{
  "intermediate_size": 1792,
  "hidden_act": "swiglu",
  "rope_theta": 10000.0,
  "bias": "none",
  "tie_word_embeddings": false,
  "learning_rate": 0.00436,
  "beta2": 0.95,
  "decay_fraction": 1.0,
  "dataset": "wikipedia_en"
}
Each number is 128 + 32 x the weight over its row's rms, rounded and kept within 0 to 255. Layers, rows and columns count from 0. Numbers have three digits each. The size before them is the row's rms in percent of the matrix's.

# layer 3 MLP gate, 1792x448, rms 0.107, rows 809-871, columns 0-223
104:150152077074110143089134139137124151127103118197196133156143093141123113114147126142122092057127119140136146122099116155154097143109158132158087127094082131108140091190109155099176170132139152100119126174104132066154088117112160168118097146092163166137128116140092161134126172098139135110163170102125100153130217061111114138188110070109136051137108114105079146124134114104093024055180139139122174150121122086121184108150079116131088138060132106131090162160094116133067102153139150065173145107133111129130163135138116112106174142163135164170076175159131091105101147096171095130153193092136144084086125111117099102097118087161040101079135155092131129124095091136126088161112
100:157114130095091175212152113180142117118089175155099115218129177141157179105153151110129067081143091149121117161096124148125167066106073120097132093068098093100164115116145095116110131148178074133124166128151140105123075085118171140123052127077121136131150108087106103053134120147135145164104154145150094103150069117110183062199176144122154141094113118184158127175069139087151152147088139144144096123082172112124072124095105123127086118076100087123116170141142122118146146143175146134103166104170164117095130122142167120088102103165086149130145181164186148076100110131108137157064148086153163143147143170158156150109102071171077151059118120058140130147121131102118100125148
099:103147137089128165126118176152113153086129114100070093163073107082179138123104127122075128067086122125174120123134202108120134153124151100070150152167126141178147134192112109117112109089142167060092154115137106168085047105124152144201073119128127099149121110151108132122110148191071152161158149157096078071126129116157123122123129056068069166139130151137138160131129091103126104137107126167080171120097179068158113138166124152152137064120141111146110161113133073107172129104078127072127157134161122106129097094108167089147091146150133054166150164070120130180151113133189176167112154164086114065157105077114114148134141123125114139142130159191100174128145094141118107113151
100:132162161092130113038114118143109117143066115123088142101104130122121196081116137073129149154148074166207114159104156196175124167125162152168187173184131117125120168115151078122084153178092098136124173099143160110090144113119173113149112084154116185138128174139128153093113071052121111134118145149161120113082136127104113208103089112103155115175135116092097101153151135134129114141118150116137144136068180137160068111137110104151136176164127144159083114129143120076176129102110096156113206136120123163116112132074175120105133115128127138100192151122133061133131080108161121147127166168124098122128097111068126126115136140151101120163125151127097119140121161120133150151094
103:136148133109070140141084115183160197114150085148102167037157145157130177115098112073146173122177064135131152095142127200126125142073184097081148138140124165061175120116140143106115146180114112152134109104072093179106083105081153204087164082098124085164130144125129170161129106125112099145123144159131180142103075175131076145153174100090187116112069158115125126071146153158143130105123132172180134161095113090121146124090100140198131176158123167070112159096097104121173048183090121165085127170116143154128084133090175128192175090097118152141104145114138091155115117127135158136130085117148135174146166155110118183133137092150063119141055152148124178114159171149097151140134
101:106183179067162125110124141136128105149085148153149111123128156106100130182095100098072203103106162168135116101148130144123097165094167184115109104069089171129160146100162121154189121090078164108121166130126121092161109086149166078142099092145119154173115155096089142122156161135149090096117103167102117130089122140077204134195078138140091148081128172133114128070163131132112089129137166131111157118133064132160150130170132112128100148077131108135093138145128093171133142148146162191163128060120215094120106095132078120159093176133121132110084114092077188151108159174107127106076137125123120139141113108144192090142153087150134081184127100148112139129114131140114122154083
103:138135121133118134138129162100143065155119115104095127170077124160106093188061107167169150150129125135108095132080099140160109094114141182104121096129143135128110093086121122140085134082107132192173119133093098113128122131153123186102064101156160183078044101167130145130076037096065143118138136140153128133159154100164126163125091150132177131185115111116168208110121158120125160114131132129138115152172157131087113181094151110128050124109144095118191112148164151115083166099139089128141131105179209179067132115130124127144135117110160088160214116107129126090142077126135086135113151140135104105076136173142078127199118107098043105098140120100148087100091122161188114118148
098:077125075148076173154126079071112168074163089120163121092141153114211137119160129165085081096142104162123166112096125120081109092098153136142092114090170183169136160224139147124106124179117127157135095070140161151127112091102116168094138098160095167161098117141155112093146099110046141109112142139145125095129189150084093124145193131126149109157070111120135099180172162125087113131115157140140170171081118187209158096119079168151108144133144128150125145114065179102083166192108184164169138119111129125161138066149102149088093069104118179164089157110189084072135132173130093138108110135138075169085119089149100118135099135159120141149121138147085137085068147133136132141114
106:121167157149128146128075195078094153086107144125143232102125125170119150169106098058105124162170131129220100102105138120178094151115110155121126155167120113136176109155133170149136102113115119127107183050082064118202148149125129094136121106138071082065095114151104142155157147108119101118076131136177130093075173179144179107129139157176074115107180120130107094150122133087118111147149126133119118127135114131132167137183078128125070150136123126132123137098136176085163130120117103147103160109083132183049120138141085118152110148113124159166174137149161132172102157166115151133117150093136103124032108088092071188107139109118133102110175151133129168171142169099118144171127
100:124101119165068133104139090164121088110098136120099122080160095098082143124147129103113142129120142123118097137065160090180142069100188075120134104094137104098108038144128134155078127100115088133106159030123148186132135112126105145149097153142138076116121115168132094089155098133115114128119108156175157101166151154135125143108117152138143166122093143163154161107102107181156111128093161198083130103081170194103084108114134116128173102129096080110153190069132125145053106156090096116160122154181148085128132136196132142089181067136180152118118162154119150120081133081099151133178129155108094156117137150133180153125047104101201114222166099149176165145145139175126118151100
100:093135171124165147099104137077078107128101126126134190122124124084174148114153173128147051196117113122135158145128094173095161122150140128142119118134108145121085114063180102132138162155126102085068153176137227107117079179172134123112113187114108103133121125080137124168137125085073072111174155090118114075121142111125128128134126137130092046132115149120136063148097133104182165070140045104050138169094194145139114124134118148115045172173137171154115160127123122148121184112197049155169146124127094125114164098142170169069098086110132122122107101101103137131141101127114148090134153103077147187163146108129117123108126184094141095098159148119126197120158200130127175073144
100:145092144130097161118125206164110181151074147116211178090127140137096160107140100098122097096179086172127080143099119119063167117129112202147128110056166157135186159212094145146101106164057064136136131139086072127213092173136125132088157186142129153185101133115162107135095143186120140118158124151116160171104130128126150122035104143078130120075100123122182084155162141120189126084149124143141111106158137116160122141135128078121114151143128146082156154096123139132105093126099132147116083110158169142151119139113095100201204090181177098092116145148070035096190124105116087144167188099137123145124144105155107138101159093162132174127146167193115212116116134130061153123168
098:142119086095088094146111172099147136071148109101143135138113134105129127142106110116139124087121103137141117073109109162151153199137091113139135163177110121117139142092068172130150113115159092082160129064157111187107125156120127209164128064045116112075073168153171130170115098142112125143175152084139130099126089128075109122128163130124107088142129093080138120135154055123052146143093171094094145089143096063133052164117141171089136129102077090087169124136177126112139089135120174137076154195134211124047107135122132141154122135143138128179128082121135127162161144122133105116139116120102112113117133114063170122102145130127154142105136149059078157145112108121134095066156
103:138113079117084099168132105127085134152155118196119158102154141110110118125088142105113190094164138112157155127155095065116173106165140058138095146141148093130136081106122130185118078189130064103091203136160072055148116184117086164141093071083140080126104132067123114105166139180082135129141087061100109150123135077078081103092101109161142091163088129097126136114129095147112110092137147214159130054152164112083119083192098114117097130158124118166139104118148151177128118155147157108139140102076134118080137127124109202209196066122082101153084134114157058105148129086100104135142133160073139119099128188183074096192160153118146075098148106146064182125146165144146126088112
103:135091129155119157138166149122191096156111127086137129123115140060099097136175135149121151144094160066129086131202158141154181174070097132092122168068100121172133090091133123108156136125141134137144178139102135151096139177186085155015063136097085119102119141087137125137097110137092170125100139159096075040113099125177137154099092165057219149123156085141129129170093170143111090072137122132100166128173101120157047122094109096157086100158195144138153151141160084094106120122178095159140136168138107137140087083112175118085111067119164146181117111191100101198133054149115132103108106183133130158124177106145092179091092099140123137127161192080103160135064155136111130076159
107:073115112084077107173100123080166141144108170101153134153067128154060086133118188133168134140144034147103047111072169122142110140109078174139146177103207125109165149134138114134152119138151126140124100093133120120100130151101124103049095100078146068137168152138074110124147151126156212116119140169124148150166126091119161112113107128063107080152083083116101107111104150164154160108155121067108116101114118126147121168138139071161133160092119161099206147160062134141114099084088171131164093098120143097072162134162137107159110157148103068073149132146113140164095111139139148082111100135101079151143120118156174136122188138095139142104162125141164127139148042134172171148112
097:119144128157112092188125140125071151137107143087120176032084117170082121187112157177157138161160087159089104103136132140116073120159200111138156150125139130133144111093115094133122103126092120141091128125190138141154185144142124144171097098111128065170156120052119087108110126159133116104109088106129162119151134206090123079155078076141094049133207139152148165053121134147158095110131110120136093097151118127133130192144120139133078128162133154136123115119213134148113146095149126080121110104126093145138173170202144074131145155168127099055141106123150129166134103127106184138128118102172076096140081106102081162166097077080127148170161121122089084074144105143088135146097
097:180137200095135110189175157117104124154140187184116065162132161092145144093125091115109165058098141112127157130138107098158164139181145165077133164084124097073125121121111214107139141137126126163177043133137093108074137224052137158121113178127159133153111118112128097136155063137162139230133165112093155135141142088146097062121189158141133091133059163110101072092095110133137121124139161098141088140136131150111137125124154150144114091093124179167121157142114147125152138154144173132136162075119115147128094120128169120127181151131135124140114164135113045092107062141077153103116147099107146120164091096154121158117142133135111122115127104098164139175122139110192110144126
094:087136133087121135138094175124153132110138126128098187085053169216115161106114105147154098073162130188114191099120151124168159106149183102099132118105133150163073132158110139131092191088186169123157080098175113110102107123127112061084094165120093131104136145082113179118146096114153183103098133153111113147153085099111136144137130129102182138105098130101167120151096125073135153096123107160097113106119167126124106160179105105218124142115130146160130162116123114173142095120163118123106153165126119135132108064136101143134095127157152148111140119116121073181104169115165080143127141104086137196161125128160112097139180173066147135145090112137177138116146140111088152111173
103:142160114151095163192121156103116156171063142186151123065150121090140095093138127112139095114149129120159104168158156094156076094122125125102162084129114164123086163131159122165088119183145130062090114116144189141193092161066113110174066104152097100090094150053165106151135126169170081104161050136153098118110162106133162119107127161083122121116155106157176169090115145183146136122102096108050131108148100121124086126162054093150155186159151085145153106145150154142171070055149196139143120175118167093141096135138154133121065125106133095126141111129109081083121121129072081117111130152141118181137150160108110113183117149169142164107184128160094137123118150104124114132142
102:124165183188085094128141032156098194136108132197108122130147137079140100126096127071158094130136144134127105127124108130177102122078134131104093106163178094033185088161128115136171138167088119137091117152126135170113106092104101128116147120129176166102105147100126129148091097175116097138096117106168100118076070127152167148118156094119090135127127161161156116145113077149147145126182087157126129120072153127120105125081090125139115072153134129151091114129115105095127113182103132114123197114106128133120143114082130093090140127101124189134075174119138128117161148138148175135144134111091145154115126116125075103107113116159149171176161096139137114075184141081135140220059
100:168076057100147187085173099103047064125130064123122167148139138128061155116107111134030159103156121143200130119128134079199131168039096111097115109171181110097128146131150185165146055105186169085120157111076165126139078059097164146102129138172141138140114130057136083096070112071094163119095129092135131149155112139165159069084124143095138153175135156103147116191190122197096164169075134206131137152103165148086164133169101151116136124142047103150153136137053100081071126163143122131156146145117099142157111208170127208111205132116101148186153082144060179125146102102078104093101200119068200156143071087138193139100133127132165155104099124151154131107080144106117095132140
100:146100134176142121122070138106111120036103137080154141113073131114160156193040094114074112145114163097088134104142124104181115101115097200127142116115098137122128118116129049134103170160133106121104162094086139121161098123135171127020122133125087123128139113093163140144099067128087157139112178121163163096131148104114106081107103152114084196134121136102103142142140125124152083124125086129126094091115131127094141107138094082108094133087113195095073176178086170175122078106175104103176174132112097194138130176086139112094153176123121130107116167137084107116174072188122140089115138130111172176151145114116168093110101109112103135054133095124128135141079118150112104090120
103:129158151108110098131152168122090148164134141110096131101093092073179079128173108141167142131085123116172096137064069117110065139208117181133154122123082108133156167067102162132121099152133133151157152137106071174150139133063116080187127156133142090181123084108131160147163170162207152107100143138152122173145214118156069158204073067201115124139160133142110149132153107112183112089126130193104108098136150111168163141130096099094112182105132149129161164132113115135085105138113092112150096101110132144101126073103099134153114101119150148134106108083113117140098173140151135164103128114102148147128163120113149123132179129114097183119107090137116147138169128138100063095150
094:127129152096153160139149175132141136138127139161129156156140139135046117168086135096145130122113070123109169114160135104133143124133136139179120153120138166127184156081126117149145116140185120153066157117093126093080127114074115153153053142114131115146155166147143170147103090107173139113131183123142120087158118182086173136114127137226128156167185167157087146176140077094114126184095157091092131115112129127139131139183120108089098132142136110179129061090169150086148130089112119095111088127187066088065135190123120127109102146147130164125108123139149176151068134103116148067071161114067111180077099118176116135063145193122086080150120102133128154124147064141149118136112
100:108158116140164154113142080106075141136121135178142138193172090145111134133101115139088132121115122157101128144133131149155132127080150122124126067090169078126176157108153144095110132177134106165136066144114135114122122111135112129148181137128107142086156136137110141165181105113134087134199175088166128149135139132103143104109104136187120144125089123133144126130163125139109083112111073156166071137139153098115169078095095135131173077111115142118132172141030114144107105139131123098154152125075134156088100166109146079097136154110152103173152084116142123075142166162114088134177171099093140151148137129180118083178131119168142120065141058157142147125103180191148139174107
099:143167175163111142046112183120136155148157047082140145109087153163161129184109131095078101156142152153144117112168096127174103103126123119188148183119144136142142121115137169127120083184127143069131173159145128095176124114115124064054115142098197095059126126100100161093086141066173121149153143160144085150055127104108135113173040143117081083088147154026141135107140130074097138105134100124148151114206132092140106169100125115118110085054110141150117124118107102121099165093178087055153145149099065172133157151102127153134126137118133135134120137127125144172154097154143145076162145161104116117137102140098135136074163143118110106102111088110186121129165158119146099130175
097:142062076147125133099140105146082141175141125155117177082103154087117083168088103097142055130107111103128158169113121117044132149123159128129178151156128120204112119149135119152131144179107167149142134119092145109084130151125180094173123083144115175167184154118163187128079195152146102091146129088179127126119071155148125150187142082149133135153141098129135118145163144106110085102128080119113132130161136101109127106101129079181133073173172135139193098087111105115116085130135136140125139091128183157140121144140087117140120149111106121136121128099099128120103133126132154133080156160132118121119108133081128158176131170151062197102084096137131137129122117119163079149140
099:087116124105105115127129105101092092088167153144105094142139048137095140107120142109138142123148149174097074134045128173186139111119164171102107153147079112206122111115155126087159102153185139117143108141163135130096106132041153115105085148129118077113130118120130086131170122153091128164146146136172136138159095156089181072103140118130196124168147105145144095102137133145135097148132082115108058143148154138139145182150076152133141186166159112113152130157113122129161089157133088097129112128088156100052118140096112122191060054192188112157139102139126167071129158108112168129139130113145126182089138120148160174107135090121111150119106171094142124092137086128103113122147
103:141149143092129173145160155079151140142117128172084106095078091175134130170088135111117132207089077145138142135104126177132122066171158091105158088165127115148081131167124130107118211120125058120175110123160106079152113096151142072131100107189118173140054178189107083149176134056103141089109108127147115192138111115139094135155154062088133117155124108166142175144062104186119139145136133113170132092108097141143071150165094140146176107097142142123130138185057120098097077197154224144113133168150112120106151076146149176127105114133172080144113157142122118139105158108173107128143103131161116114129118154150100134109116149131103090080130149163161132137131119080154076070127
103:177138138157117135114107114119101146090129084184148111148120168148129117144123132092159171107163069084140140151064107144112160140122128114136163141106123190094134142094073126115167098141107185150127133080155141124125078157089110141134129145101159183196087135194114145128142117105166096154097152133105126173119154149067094165159109127179132140213119157115095090139095122232157134098145152133108116147074111136124173122136176096153089163115178093159047145144106206076130128172164134181136066091141126147139147110170101169165126102165109111083164147102171129145088067124131167172085094083153100113099187188155145118120190166084105075162164165072190084149140118154097098158116
097:132130060122110167087091157127120095121096157088176131123120153117077156079106120127110153162125158156157188148157074165124159137129195172053162147129087150213123159132120086125118139155148147062165150132123134146190073191084119123206155171088096114136074106080092093135176142073149109139165090183117138171148139150123126127178130085109151125138146168106161165110163121089118119079082156118156211121157136149094190139101116141127107145190118120122171170125117186108166127134129149111169144118101090199092148121166106117048129125144195126170076126131088137134074082117155137098127172161120162097145161093170158113134148137126126105149086150173143109116117094123140130166162
107:099121141112116147143090118105063154152105138139105130112119170113141093120139139085111155096143108137059109142082112097177100080172138107106115085116089136125101140079088062091095127147092165059123145151126096154127053090068140062119096166097087077171104118126058080098151141192133124142164108131133141077107135148105144136134172107114178117100128131167128106128107115134149122090112134135117097154096165166159144140162105129177165101117111104137160128093142145128105122136148092121132091138113176152101108151102127083077111125142173109081144112098170128180116183143116070131138104174140080101090115160099071174143118159161168194081115120174113122153126105176120145123139
101:162127114153143112123068114090091131121055102074151134104137146124156075069162107101119083107168144150174169201149118169134091093160169118146114210149189141080175145139149142113114128205121123156161183121102148116120090150129122106102149118142108119122127151068141171141161132126149085143108106109158139128114106132120136134111141108163094128140055169094110130150148125114088111133143134137128125131075173111158074126146119122176085121111141044114151173178074150176154127127190068136135097160104138142144126087132169169130097067117053114078110142098140167157162128141123089139144138180101150108147122160140108162124095127118113091115107115157106111159123175037132157130198
100:146135138148147159062102106090151067126176161143109131083099148149151044115117155125172042147133115108114110117099137128206200134130079175137136187135149103116071136113146138140111114107188195102129131128080160147136120065136158094116098135120148152107154132097131158148132063079096088133138138085127169150119106128170095073116072155072112138127179126158126116128143110079132100090128082106094130147105082138163148119149122148089163152171145113128089144157134116150171110122147087070197199119126166139080162131189167112176080056120159129116104057078107106164141110090173111138138094149064151147133129095176132126124095162118126143081180119085087061146144036110193047184173
098:108116159120131131162160120132140162111155137179124111131087178158145153110144093075102205106098160139145140131129124141148121122088084144130096129157117052187057213103147141099087137142159134146147139168149096100168154125104123114122120148126128125134090155128109089099143161148147102120103133077089046095129174145132085134109052147127139205171137124111122124120102095099136115120109170165056146140144156141146108146146123148171131118116170123115136107144125073144094171084143188144155110115118106160089164093153162127089124205139130112116155125132148142120202102116122151138125097160125110142153137189158106165140103192186137148129111135179160066150167128068161107111129
102:191166078105131140123146136155164121127073187128162138157096151245101067119134093103157150131111108132153169149155091088176141098110104148109150105145168094117119120105162103148076117131134152160068170118080152148104140141119132074075118165074169141064141152137174147134090130153133093137103106071172102105106175119143130078079148148118087133095164176142172136101140150198161104152157145092129090124168124058110120138179110142166111187162118139145155131093125125133089116127151133041111118135114116130144112138096149138105182117173113143117132162092129109124133097191106170085107105052140140061201092128068179141140120109114091136116127156121129107065099102094073150166180
104:131117089092161143168130107132100159132140147120077156153103165103164061121161139105153137127077125105141087148141115083137115126095134072166101093138176215178135167125126149080096125179131134118152086145106132178151050110044156089151183125160088075200122111158081107101186121107157106119127139042126103110102137131138140120125152147144102094103140126128153147185140112107142185191126143222114184119110153136115177145100057171138099097158046122077150103091151135121131062116100108119151113129130138133163124169164149133098149129127170060095145090029120118130154134099120087126117113143117163152167137126113107155167115173098154167094160104135109162152140178154160114138161
100:120098066141172100152142090117093092202127097121071112140108146119163140079111122138141129148121144111133122137159148186182131086092194154091160060105125153089116061092121085135185109140109124105162125110134155087089152170150159137131095116144105129126135160120129130085102125130126135086072187184229103181105133129098103093147060088122139122097116147062119123100133151150108111139106108112117086163112093114113094106108093125145110127202087127076135154113193071108128086155102170143172159117144157155093136074082150154103127131087106119118105105081102127117125131184117116096151130092112158125135130163175106167142136113151189179180111111117136190135103146123091088162096
098:090150087134130208176089155187152124137151091174120074115167176125101100190138103157186094129103147097165142089133136134181057148128132096099109175122084120145151084095137155123122133101098126175113145093085159143131136126126096136045110158168101094133112105158136155080091112108140149100144089109135067131139143157134194106152144058158110181172142152203109159107106097178084087126121173078093168113044110094128110135154176117206128136080151123126155130134195109128099173108118160180110121118101095178118128129156140174122140142149202109113172094163121139150099159151150176087142136116109086096137124101190106153085151111091136082118115133132114163146120118161100151148138
106:120198178095140144150146089128111137207149146086081146089142113129138162147132151106106104163083161156163121105117106150098082150104132160130101149163155123163109122119141165148121206153137127167196114093115145135111088143137187163086098129116120183200145126099202126144185132123112103131114108105086119042113166155106127135071134161150136119156123129132096076127198146084126126092099168114042153111175157192132156157147074106079107102131113108147105169127094122162178089135134171124135109114114102165083152063089164099142164121170164140135143116175118139110139126084091167148105114148071255128133143157139097072117064157129148167179144120131120116157101164078162108178090
103:127130141121113139133133142166115117162134135114108163091152147104096157194137111124169098133149147075162132145152133144135116130081114109103026116095091132073162089113107136128121126123125155130173070102132158125169138101144129155161162160070134137096072142184151114168169117129146134105174125104135079132153145161095161082066118126134155184120095093113098083155102104155145136109113162087075146071078096121141116095154150111144137134123183178171114145129060134132129143072130100198097123124137064110097152129136080147221234167128099097130125145128111088085189137154127162109087067123134154165110189129169121103085100121070098092097136136089135037168089073118115128144103
101:123182117176135175099063133175114189153102205132178127164174052117156169160147109105140090086143136143104092162157104102142155139154087122114129104165180161160132153164169172138134126156176121105138093148174094104160090112188117165148105133131157149124139180104082115074109126124094095139079161204164137137106117184165113102110144136153117092083153110170150133122118114102162079119147117167113150085125151180150117161119114129182124092121120086114079085124150105152143090058202152145168196144091099119134112108118142095173202084157147074098148129148073119143137109151139117085151162087127182092114137179117124158049100099121138152131084147161145085131144187062114096155126
096:155143115136098084152163110117121147112070138135129135135082150124118197086137069115126109111101080120107129169120082156147229126175187171108154124166178111123105066143140112110096115093138087098147133136144066154161130102100078126155155105143166116128115072089150066197129095145149092201168105142138147105094093142175175137108104040139167093111136139133148116142108113144154154107098129086169108172136157161122167146138119130138077142172131145119109137098159096144060085174141124120122152082147123149115130139103161142114121132094136136115129083071102146101124113128123169099113164113130058113139098135111165151119157090097038113079143127091114158155177183129164050084086
099:154133132105096172120165124177098168120133122188178101179091149131108157125172117118114087125082124128143124137123153147140087181114180145114123152008179122113149109137128129117112187096133103078013095183143165130114149173161172182110133159112113115181201141107173156130161117093092150105174110093138128130139111080149174066153176182133157098123091111167119165180120161138152184151137091149141101122123130094054189135054097163106150106088161157108137150166103156112157144163153160112155075129080150119123152159169083071076126100165141110132131107155110102068170111125149127128135151135051151168140130061082117145142064152156146139111142150087104166083111138186114164072129
099:096102202061144108127170159125142097104113199134122077160129083143096095085143189129094076163107114155147168092044174159142156130077129148096124067067151128107216122083133158104158102168102055077164074142141094100145138138122123147103132160146080136139171127139131126186118133164121109088112127091120096148117108135170163083130131139223124060086147123098094120139155147193146124118155203117147102105138131096102164161095133116139190109063180155140177125148091111154126087135117200140105123073133161168153111128105121133159143149131123134116102109088100079104150141133180060100174133124140126143146168125123095133174140105162112107074176090111163136087175099134115159155064
100:117166172065119157113132063066129102144189164156139148135116154103141099191123100090168101116113162140088064148137136122122118122136085173106121156166144098134143135118097171158107134081126167106118138143123127147078134095180088113100119094125172090110088170124169143179109099102135095138117085127138144131121112061150159140055046141164152130097123143137130127154150094095121142140143130127090152165170128169167123140095144188108116182121136105152137153065108133149126115096127114114166084069113086104208155113135138132207089125110104134103077075114173110055127110094141150128061107142135086075077161154134156154109148150162107143123126129155123100196145148121157092097048
098:134094110075142115125164164106041137156098120102151146139096140110162181118170113132147124165078099189101095153109148153111075143182227130118116125083208151075100103180141141114160141153109140144139175145184128110141102168122094151153144084161117080110113152165167099076164199134172149134121142133110112112124134140128145117134117101075110116155087062132081117166108131099095135147072089131124126127139188072084128091081132116154114153119126165197145132124141171135061110100168154069162160083108081169148115130157119106112191155156115095131107164114182114171115125147156131101135081163158101148174093135110134112127107109108112159130114099097114161101140087060125084132095
106:129117121163150094179133085139193131137113175114147137122149111119137141155222120148103127083084099077077136127167169155131035131108143131140087147129170102088132095083035139101112167079141157117126112104114096119097182109168122135153138114100118075130125124142168123099054142123113116133118105124069081154151109153163137149114199080142171168133110122173151168081091150137114148127176118091126112176092161162097122111106182123108090149141137101039110086157119112091144171126180165157095060181172133168100077118141068154085088151131143119205109091120089132151148095137168137113136086116180068111072177135110118179165140113117172091135154150139110126118105038138151121114110
099:150158152136161148132162166142081169118154151127153089130122114116082073153145083139115223149091125163098111101101156090123146073129141146097140103143138150132129136125124133157125076172175105222068136141159101176141151077153137164110166125073108089099207149107157161152159083090162158157118177119086108119142067073147122126154112124153127151147092125170115117083167153139141155110099131081139113201098131183092119138157182101159112067203150133108128114087108103062105077111152117052141081099115141160122134082083143152162164143181078167072201100082118100154160133119115124160114143148125118097140137109182203092165096121121088150147139139114170093106116139174116099085108
098:123106129085156128161141134110118083117103130164143113108146111106119093123102142181125099100105137114096165098170113138098167098150123163133166102193186181100090109054100075159138141083151161130119148116113160120135147155123120151127163113120143210106086153142162097138148083113141153123077132082176122142154144146083096104157188158165114106173098095148138133138147108118147148176140125155105134179099229159089121124089154163123085123140111132101170090080098089117116146138135150183159139100132056193101196123122175102099137156120169124136150081130124097100150172153169150099177131148152145139127061090118125132137134144124107121124131113140136117128167126113142071117173
095:174120137185135097143140079130081125094117129114125134119143133122169146128155098122163153125129192122176133146151143118099099140154114105120084205128148165153116146175085182108130151121128171124169137156155122102141143097113172142158162144126196166088129091127100155140158128080152041159084121081155103116139100106130142154130079186151149145145130157150109097148081117134129096120116115130112164171103152083106156101155200093116141117086158121143053051105126177123180111183085106036130177089095123157148142201171141104152175141143164188124149136146218180107177119109188186128185117080143108090144172144162135104126130093118142063118145096134104126159126130115214111149091
100:121145163149093175118178112147104176157149167110066120127116134107130197156160099162152096154152148128180157161149108116124095138144138126130160147076089171090066084112175165137058157168129141140128105115108105059189118112078138106177186101143158097175124158142120085152107117076143128152120181129118121125116136158159150089116135080156128127143166070110022142134136097115127098157083078184109142103105139081142164115131069101126134093130128081141109144122111122172138176128157099132130181106077057139212167117102110133133193098113132157093117162165128116088128106151157120134085141125164170094105124127141123194117119145116177179109120021148167079136091091137193106186102
105:147109136112057157141135119159137102156207094151107086154116154075108088110190130112057156151118173181057191090138111104142076142092140142084140136116128157124154118235117138145183115159135139112154044170115154154149233104135098183162174148110178085154185135139103114122184131167104143132125138086102087130099183163083161114160129118167129200101085126139082131133169125069155126114098165107117120149113120146095105166156150132160121128069095110090159088139126164125110157150137100149119127099189140166107119143124048096185135107148132133097115141128093096160151149082156099128169181099123162194090171144172127083151107148150124170164090124132086051144111083163084136109122
100:151179133042127128082137104127124127108138101169158157127136129091124084081132160142109148172121146074077047141079106121158134115131120149152149120086077095173164102135131168089129116152051118144141091116076121140114116126093120095106130167097113130097098162134148183155065162092126182136139089097068140142119096085069082180173098191127095143090166121093167159129183132143077149135147067163141145135160162115107208129161054098115137113115127133109097181120209163152114118165152141151152161150109124183163113144153151130166102132166100152110152147128104096101130085155074105171083133179135096093158156162075194130138128139154110098097130104179069123120146135121151056137136
099:124184130103117141178092172112149095089105097191176111156115087126116177120103069075108156108128132139143100114131119107147118059082140066148167101121140140161179119172110155131200056189161104158153099117119133106043098172166139139083167147115083113105092104186091160134141111123141087140105127153121116039101137118091086107085165178134121146125110187057102107114152106154106087113127146190156162094028079141110098180081135098134145085036093155116084104102138105062098128137105086115148131135135138123146161099103135103142174125092171137071130142150084174127088132140099149156117105152121123124106153143142112129181162127173209080145160101122177134075083144145127137157094
100:146139145090171093131117083201061145153190153114165100160144153116153120089144126115138131071113172123101120164074104123101110178093157156169153147116117152158143147137195099125154184112158149071171165079167185148151152142143109099164087166169116138118075113086103118046066162144108167077127190083110108153165136146177108101131157092138108135087087168148127134110134165143130111121124104145154072130068157130136100149135155079088093147138162134146075131081109144121100065095115160186167125100073113104082146078160202135132129093189123138128098107096144087086138137120106114168120133146085118104176098134160186129217113102132115123101159173142170127141164203142140122185143
098:101137116147132172120175199118179157132079137145123174069081105184120170110103139078100093085144190084090163137100132164107131175124125196114083117070095123162110158080092067075170127178099178129149134099096164125170121117162150067150113142053142162101124119117107180098099120134082114137042117079106151135068125155077157206050123099125186167125140151128069185115155174115147130144164129100148142128137162102114147035101119194130149151107164136121136155159105116206088095112087109163160045155166091110111120119146104113085132130128104115130131065119127113104202073163157163119153123162063122086099158131156130131067099107145117126081149140103156114108123122116133090151154
108:080119123074155147118101071126124107159099099148110108123095142067194131163150107101112116128121141109183069122092097148137171171039106136146167149141102171144126084095133116212157142056068150115100188115161093120185119152071117116145152160154094084140150090134159076147076082144148108122155121156126098120141194133124073161132141129173160115125165176133086100125135141111135152170142073107141192129147075150152101156172049138103131119147094100140164172162150158203113111109134116121163048102186093148196094098164086141148101190161114083089102134095095112176105111130197126172121148139188121181149142134158139098154083145156094112128104123088177117146156110098141129122144
107:149163169066128153117119165093113151095175103146131117075086152160168126109139059114157121140179133163108175123129098080131153128093065167083143153101131168157093196195071227070197155165148109184112107185136121131119144094130155176100116135144099161117031140123133137142143103140136064119092173071165131078163099117104169114089133174148156122145160135093182182095168144116157084181107091102088158212108157165125119116111115121169119161118125120114181130114156115095112174113153135109129115154123093172136141057153123137143054098127088123072108153148088111158111163167132141120084124143134089084077135113216146152082129114135113150151169139152122153149146164127164148051154
101:145080089075096115165126167104135118083101099145172132131103157117146120153102115099106176081117138085123107069099168088138184103141144146155101139138126163123054134153091162116156122093153139143081202081075118072127161140127168109088088098147087125160140088160170163152102141104127174169123142109167076089112126148159116154164085108120136152134106132113122164111094133156138134183169125195093144107127163097110119122124048070101137118169203071102115111119180122175173111160177094134111177102122125123147129142130113176175108195134092172111181093148148127149122090091089092138129097114059233102119151150216112127128149115091066149106161071079141145109119091177171075142103
100:128133173058150124129145125102125116126113151135178130125175152132144135172076128077124103097137178107152063139159140075119085170107238112088155099101157096072102146146110119135105105094111138130139120125101115096135120145115134112060072141162166099103146133083146202091166157074132088159176112083071111103123179130160176130118093126137118154123077121120062114161125155177136074131118088095142131136133108128115140110085064168126095142145099103142123161104084139079110095138150084097148088155120130193116119154137224155109195104170130130138116159155101143130167140096127144185120142146155153174120093171169107167105162106174164126086115117155100160102159090099117136108105
101:118146150113113097130105125140153147125109121126175090122139112121231134123070178107176109092141147155136163182079178118129135080150152124108139047065109114127161053104190136113104124206060112152124102085152154131168085135103101159097152081134123162093117140094136107155172102178134139165111156145086079125158177079129159148178105152199071118118166138131113122160185093133101090076110160133140183122068169145179094133113143106159066169184173079154119172094117135091144203149126140101167163138092145097160145062127153150149168118079159126130106209153139154104086097150146121124107149115137118119107123152132070096199087094141119142124136115165149160137150126143104162140098